config = dict(
    num_hidden_layers=8,
    hidden_size=192,
    num_attention_heads=4,
    num_key_value_heads=4,
    head_dim=32,
    intermediate_size=768,
    vocab_size=4096,
    hidden_act='squared_relu',
    norm='rmsnorm',
    norm_place='out',
    norm_eps=1e-05,
    positions='rope',
    rope_theta=145000.0,
    rope_fraction=0.5,
    qk_norm=True,
    attn_scale=0.177,
    bias='all',
    tie_word_embeddings='early',
    parallel_block=False,
    extras=['local attention windows', 'paired heads', 'value embeddings', 'hashed n-gram embeddings', 'an embedding shortcut', 'skips across layers', 'capped logits'],
    init='normal',
    init_std_qkv=0.0385,
    init_std_o=0.0118,
    init_std_up=0.0385,
    init_std_down=0.00481,
    optimizer='adamw',
    learning_rate=0.0013,
    beta1=0.9,
    beta2=0.98,
    weight_decay=0.11,
    lr_head=0.0125,
    warmup_steps=240,
    schedule='wsd',
    decay_fraction=0.892,
    decay_shape='sqrt',
    final_lr_fraction=0.0,
    batch_tokens=[8192, 16384],
    max_seq_len=512,
    doc_mask=True,
    train_tokens=107700000,
    max_steps=8848,
    dataset='wikipedia_en',
)
Each number is 128 + 32 x the weight over its row's rms, rounded and kept within 0 to 255. Layers, rows and columns count from 0. Numbers have three digits each. The size before them is the row's rms in percent of the matrix's.

# layer 5 MLP up, 768x192, rms 0.0679, rows 0-67, columns 0-95
096:154108152179134122095167124096092104062113155148100090128132153097155091119185095146188082150096151121115202152134179080126124131071195133147139129148112121135107104101213123084161158139137122172155160160141147088093144147110073092130141138133086123165141106121152114151148130132133107134
093:118092100104140146092139075107088117148167104125155144126110094201142122200119096040106113084099135101170112156204097112149100178066133127122130144140149119122167123062121110155137161117170132065197156117186168089128172096110113096117122154151143172153176128158160113160151131103171084088
105:099105115089166100105105121108164087157087114174161126111255148145142131222135188145115110230123118129161139134153129091175139117087112166100152156151137136088135134157149184144130204136110117129150083150116169125110120147132128153125101159121203153172144136151133115193163140118122130108
098:141131151149105102124131086179139187122117140121154093099094096097139055183139113125133109119170111136143178090138126149145132118130131145148175127130108144132121174042193138168143107098093103166141124198096083105158115105112151147124116136109102118168156169098166068107162073141122123071
099:049142139188137140150129105115141136149117105117060083146147110168082044150113149146150150153105138086099148161189157161100139109112124149080122132133118125141108199116118136121155124117141063103136133169142157062125117103127128173153107107137104155107163138174136131168092163111139115047
102:121094131162170149148148129141095181116106130125168147097155103125174149194170137127147128152137146137094173084132187107057091092169041166114171134134095112116148182146160116102113160092128207167101136104115125153139103088139116089093094144150131141159169142152104108101121102154150203120
109:105122143149150137119142105176149159117116122154091101152168079131089099131132155128099095128118124069102135155105155199123097067135157131085185052091076073144098127095095130095180106092106137102203099128099098125136096095097122147136119142145090137081158169131111075110089133146094109178
103:141113148107082124181164074142146118163113101180120108194162117195176091170105119158107094168155122162100121115138092167097115092112108147159165088062138138102147131021124150138133129131145147095134151114116110128216072085093167180159159090151119141141163116129098074136161127172067135088
094:133134142112074127114184195089113125162115211110174138110143118103171116101136137106116067127140172086111151108183151112170098173185109130086155166163107128096135163149107114083136087105127150106084121126102112169137115150077117114090145152127149157119112097059166124152131151149190105137
099:109142168096117145093142086175143104150096135177102126144150125112192051136142064130119081117152096103095169065101179200152114077076136084172146092168119141196147201131162139153096079097096088137123120174162152141114161072027102095157104169185122131099154139125088116082132185122146079095
104:118121125100184135111116117128117109209115113108098147148114111112202076106086083103114107152158133111122109096112155169105076085039127133147108113168112160156142180126113169129110091055133116087108128118185164070104153140097067121123095159136126128130172112104088115138137151129155131074
102:101124054126077136140153122089096144136159118070126090101107139171141124180143079072134152107090124115139146157094110162099109105147128121047164112104109101098145150126109159177088145159158080136117152126141165130158107106103042110142130158120168122205178141135148151182114096163139139149
096:171132094173148134118140169131056098163103168130156105079104168113167105139153141194109131174128190171190072203138142080123152150113081163159139112103140102126121116071160125124135141112123083146097171077097095111057143091092093062141093177092144153112101158139176103145188131102103170094
097:149146102104150153074097151148101127149169149137212099127175135131089097086127085153125154122142134120081095189061130094123142167114080163139136189097125076118132084168133152129146116110196128077193111114134142112096135126117103108101129231137130174114126169175178132187127140137198141109
095:074094103161116126100125155162109200085104155165168097093126129165126070171124145111119165157147153111142110083155139136141113163156074132132116166101108131123108084125123137114131183138152060150215155183162103057116161149128147087132127122081107118150175153145158098156141124109123158139
094:149123117118082133152138136139130136123078138162124150115152126130161105139153117174056055087144122107112137167117168187134071131156123108143154096141064136031157191092162098105119107129095129077171116175116106136186117126107102175165152127151069100093141142075160088177136170099183081169
100:161089113112095129076107102175175150106113162129147104155154133139091085124182138167122087168046131120141150207070166100132116157132115114152143137160102137115143126066150125140146125119126139101104147115134131090140127137115116170141136123098138184120126115156176094110090169192128134104
108:099101113155191114149170124226165168132173134128052089176156072144080079138091129141115114099044080069186092155134123123093123121136131089142180110067109102099137109075127128117190102113084140086151093148130095144133118043089154112091125163116152123097124129155135065154075125180107150125
107:104162152129163151163136110165161143166122124107083159197166177177129100178126100122151053095071092111126102151157104166108077130156143107124203109112050065142157238188121160122167115116120174100086143192160120126146133102074141136155149186154098134138116089080115115133188155138132093119
100:133170093099144091068177096104126141174143079132137093118136198134132125152093127143130097117133151166076173127115120124185086069075139162112179105057145135094141108115091122083144153100159099106113099123087114150203111128124162108146164165146126105081182155098151113151132070122152122114
093:165059104146126133109163139109108141099114105153133073138131132137114126186106183119119142139114101102129196105093175141081092148167096103125137174185147121185165112156116125138093112152131150118154215100104082098137112145105128121151082138168121155225131085107156149199113165118107226186
096:130124106114077189128129176096181124125083095153136107144129131118138106156106147218075146150133141026173136199131157161110164125145158110083127113123091085167151155112108180141137151087095109117158164112079138118143162116131113149129137108161211119127131116089173128173139141148074125098
110:159093097139115136110142032088140106160137102154150087139150117094114132209141174086145140138077069113167133197138119161155156198156067102119153103114116111057106157154088166136157155098174087150183119158159111112104171062114098163143158203107191135145129154160146100145104137145138131191
090:124118125153133156151114132164090147153086159128124108160187137159118089142116081174140176103084107061096186167158105151053101129196125127049160154072171082081171140173123150177124107122126113138118142118045145090205052152146149165099118125078135157129123130121162106153074187102184126172
091:060087090168096168130086143142095160146141114150116131113160137101171118169146134094069074148082134127156141094139107099160135143139098108123140133210127096064143145194095141121150139110107077161135085098151156131130146122134116136094144100139138122109185143153117137140079128146135063112
096:145179122157125144157130111122165159167149148141099128131107120105089085128173137117154132147134159060138140131126111189139149078124149100083127093132119105155060161117176085140147109138139088116079144125100068129164065077151089143128113136173115126159155156141121107162127215157199096143
102:092121075172129157146117146113139077168112071132095170126129157125158161085100121098114085160146112136099139124117104197126131109095153107113193081120129140150114208131124112107141112101123118126116064143127133158150160089048133119126148103169120145104131192147092113114130141132154143137
098:118130134199140170106113092140142158155106152148114156120161179081240086205140102180135079080159118158151121097119143158118158133160094075128153094110111156042185143053154143142138069108154092099155174155105092081122114070105102114142144159135118111107120128117089041084105166108181148145
102:088141077150121114123084121191127185109126159195100119140133104190156035180142107182111120075089152106152107110122097181121142111111134125099183079190058077094133199134157144094139095136131127087097133125135118069128170029089093121148114152177136113120131118119099110140131101098128122141
126:134164136106183164090102139129111171116092180117148108141175144125078103138181101163104102097093118101118127170123133185111146153126178118054152091144045181093147233092162132176122091128081145146115096137105102078147097111106128080120115176178139102104101164102189126106143192095174069128
098:118126106138079110157114096112153161133173148189122147163151139064142104189157109144125164213123102111150138166111083105111114096091134101112167100171073131105072175121182112156152118141099154132220126131090161163170118122145063161127041128177162126119157125143153130147168122129113100094
090:136121080149159130165129089106117131088157102138123040172108139112072103149126139134121123142107130093182085112135133129161141179158080072103180129094071122117069139094116158168112167057086108123119114162167143127150170093128145168127150136097138153121092130176175058157083135147130127103
115:105092072132139116165159117129156135184123143137049110092156160140147151121128150147154134194158053085143129146105175197126144151157148123123138126095057079130084112141124127100179171116186123135137101095128065062180152111078125136103138122139159136179129162092150134154146174158096150131
098:047092128062161134140073104100168132160111074106091156139171155147067101138149128090106083120123115159138118107112111196140123106107170087154155110120107154120215210105190166121166138140082127089117057127131117093124142103131105135124127194123112085130195138084104153153124167126116109101
101:172178164118098139134104055132166073100141081150124112164163060085096126097122097101109103118129138134171182155107128136133122137157123138137158159123162127124181156169116168101146147056093198121109105145073136103156169027108138144152085125170153190089174139103170118093156187083114130102
095:082161153102102137076145105179137140123121132183115125139189132119136098131106073061056141088143135128183145081158139119135137153134075102149184171171138160108169119135152159094127116132154121121196135194167114159080114034134141129117077153132117131152115132108102042078123118140113096181
102:099109143096164140163073148147174129184138049129017140119123142142129171088143175088142075130128124107161080165133155192084116098117113149094147067148106090161143176145188115138215153103136146093147109119113044130123159068124095157121101173189138153172121138101107143124131212139174173122
106:152119096131140117132073141194060158113145136173153094094138158112143102150127129164138107166102107154158110086101091198169174178084076115152139110160130171095109143112133157155122103103124146128189178123158088163128109058130138045119099126160185114128073114127151139166124163127103176122
106:108102145106180138142128094142170079145145140141048158100202126088152140178134110166133066166148142129073134150135088088093129130137097140107135126078146075113162123095148106137132154110088086139140095178131092112128115153116164103115081199097072112162152163102177099107115145155088169152
103:091079078147141126196121132144152103167104132180108116114129137107139093139119095153117123111206140071124149170146069181075134097170151123118132105185093108108109141102101149125126130140079081162184096089088081142135132156140098092144106180165118112108161136118146140150142111098093148159
099:131156145122136124087147129114123089121143104143160138114174201117147111173157117157116115219076159112130148119161179124136162140124079127144166087131130164130125125124171195140128154058093110165135136116101145150108115157114103109141105128127125101113139145185103113205143142136100166100
081:141101098073120130150162200114096115158075152115118084065140153104112055153161104182126086170112158123072146183108126149089091109139103138152105087122097155177142120078080112088183150093131137162132134115120118119153106124175137126185065083102065092128138129141163112187098117172092154104
109:105142095135094082146174142165111138158141141155078119104137156106143130219161109098090161157107103124130096215129121105142148100210140159109131106105157193120167176076098136140173133109155144143169139149132086131097199145087118119085114149116141196138116159180139120149108131173113207157
100:112117123117152179091154124125130143165051158159046093061158090094113155140146136191101101098157094114085115129158106167153195127147098113090140135154110207126096126065134127127133124123164061124187172122113083111130140096140089113123105185147153152176078212126119116084097150143130188131
092:062200119128088106115085167135142182112109189145147097094156135118118122110140133130132058191158127160140111198161092116156144196143144081073135147104136121123123149089148132088138140096126064145141105201128147125133180126131110116115137163079179133179086126180105099166173122161127137188
086:107108128130121110114104164160162128182136139130187124116149174091124125148072085125121129157129122083105106091176131086118104099153167195135082151119106108123161122129211129193123108150130178103128134144157144101159134127128130175092111149094133075164193113153145137137169159042193134123
106:138115151098135108127112157133199097204137073107122145116149136099151137129168072163087103126102116132103142141148122138122107142128170120156151134120075187115110204169157130165093088138081097103165121143116073089152076110120173159138156192140102103100199151080122068138143146110102099175
100:047101134152155127141116149064071096223167145141116110156131074111183095156112119037096135133099112134114146145136087145146129160164120169116133166165145144104180184126107138150126141094179112082142118127135131056173098122120108131161067151141132130191153190152102126153136091136151116174
103:092112123158140147077117124166131100156156128150091102167147100096122095158158126113134114127163121031105194100174156134175108161143187175087150154157089122079104110112082211086124193121161068116182167185139180093134135143116128146157138169110159125114168150164208139135124158158141149097
097:133162085157087152144110144115160104088127096114168087121081138140130124136183154124113123090140128038124123141094170128125103107146161079127138124213152191139146209125109108116138177096138146091120077108145140170156108102110108099139108119138146175105147141172171153173157112105137093107
088:113135119200117113179175045135131149191145196180134146195120165119183081162121081159158176142101128118114143181186122128115137111108157128156144049115128046132097124144122123158149145117132150126128098135110132104151093127124113187165110148183137136096127154154152075076105141073161131134
107:034127106166103113187135093123152092186119079113078137092144174156181157160127132093120112108112115112125112151162176168111098166158144150084143126124109147077122165155144149134121155129136122101155112145094160132161142113072179132149108176079170130109174189150149136108124136133131127125
104:144119157124166160111148110238142139129104120153081118199154100172102128201152113135146143136098090092139139097115137173105086156091190058064158125137134132132118116099111191113177140145146103144157145194139117099115153097092119139082140157138132151101095085072110027107113145121152177240
095:149156100150153104049127080146144113114089112095102181148159074171151136199089146103205176137129089145128122134141154169118070106135136138057164102158082174099121125060149141163158130117130138127171056158126148093100119136123090114122131144151178099167121104152141107175145188097141136113
097:123125136143194197115081050121176146127110101154049163142130108170133119104146139131138094096205111140160155131143117139116140089149067085132124131094143093114114133135144138116192095050108151043133131140115058135145137109105143151120082160178124108169177185140107117114137159174101107045
105:125176105071133126119113132134149109170063190146160071123161173129111147165138110131101078105149085112125134176103120108182097070141180108173174164133078119153110173110112148150142201056140142143161181127117106106167079127069119111120122141133114160118125109045141150193136130125112129125
110:098108195169108101159084089139136142082128123155118083105155111171056129187133127071167137134130098154142170166095128125098123142191090169143149094130125132107112160187137065137147177118157143102194146181170101113109139140116105167165081160136167141118183156128166134116157142118137174155
092:083101114095113129097118033162177167092120139167111140134184185128153108187150144123123141112101112164175160166163134120139119107130122137146184121115113155098186158020173132147135137111101166098130103164147124141124113124123135142114080161173170161142151152158102079184142174107110114090
101:133132150191144211157144107131100134107114109129105165095143132123160097138122109117159127131144150151171126119104196123172104135170117091101167076170110120094155159113172114152155157086165143094179132174159134110155128125135099112152098125134175119080123177084169082125071209130086136141
095:100122100115139145098128107174102136102107126173136104110162156165203111174168099162146108120133095178089173139119085159154112147113162137152123123137142146138020135120082165113134123128114166081134157124208149132108125133117083186158113157146150168196144110159146165139098097097151129210
100:132128158142115115074124107152112113134094158098183141138132171103177155184158126118132037100108132131106089092128071105126081096101110143157152124155119105171160119109173164122153128126130033132206162203109095146138095103143193105167146133096154210115142141167166132128097123095089106078
090:115199136139120123114148159179149126111129194135140050170123168114151065153161129154113146138078148077078139081110126113157181129097148153092127189121123141096155136111144186145160127117068169091143092135110169176143090142144106106069085132084155170129188122080145093124151107076110093083
094:094175125134132127098106117108094079164052106170102152145153098075072082111149170103126139140093135104119137109104148188101186070133112122154174094100122126137081197159183205159106097165096148123175203167095029133143157068127107086129135118170192152148153153071132124146139119090132184120
094:107124111139170179124143068168126125110111117132136147164145132153162085175129153158134145129118111136196116104075104136146134131161125042099208106144085155078175228136123210116136079137106125137093091135080108094149098073121113080147134168141194122152127088120116119102110105129183141152
091:139090171166134169184066113133154150094166133208074095154130136145150128126166149185136114127169067106097131145105146110125177072052133099101111148148120070105146112149208140109175144144091078160120163139089086131140126167124112125153116223167111158161100097126085125166110118120141176143
091:099051155184148147118166092141128154133111149168122160133135141124111103247117101105076129101134113114144131172157113074202096142129097113147143141109130162056129160091153108140106176126142119077150119108104161075122176101114137121098095118097171129106161183097135071124132164115182093068
082:197156124134126145192077075110180136121134133150090180147139166125151104142109116115134160175141109148099116136088072132069106057082153134151083065149102085135066152169175108152161097152087133107152154119115099106099123098138089167131100137176115191158164127171194143138159120118120108111
089:136113086127106076101110121139129137102126167114141118087118145098184117184148089155144164175087138139090128146151140113152102109175167087126136107100159136099090119128117131115115137131135169159165181101158191124144099192112089116154088087155220125115185124138101112156127133141061158154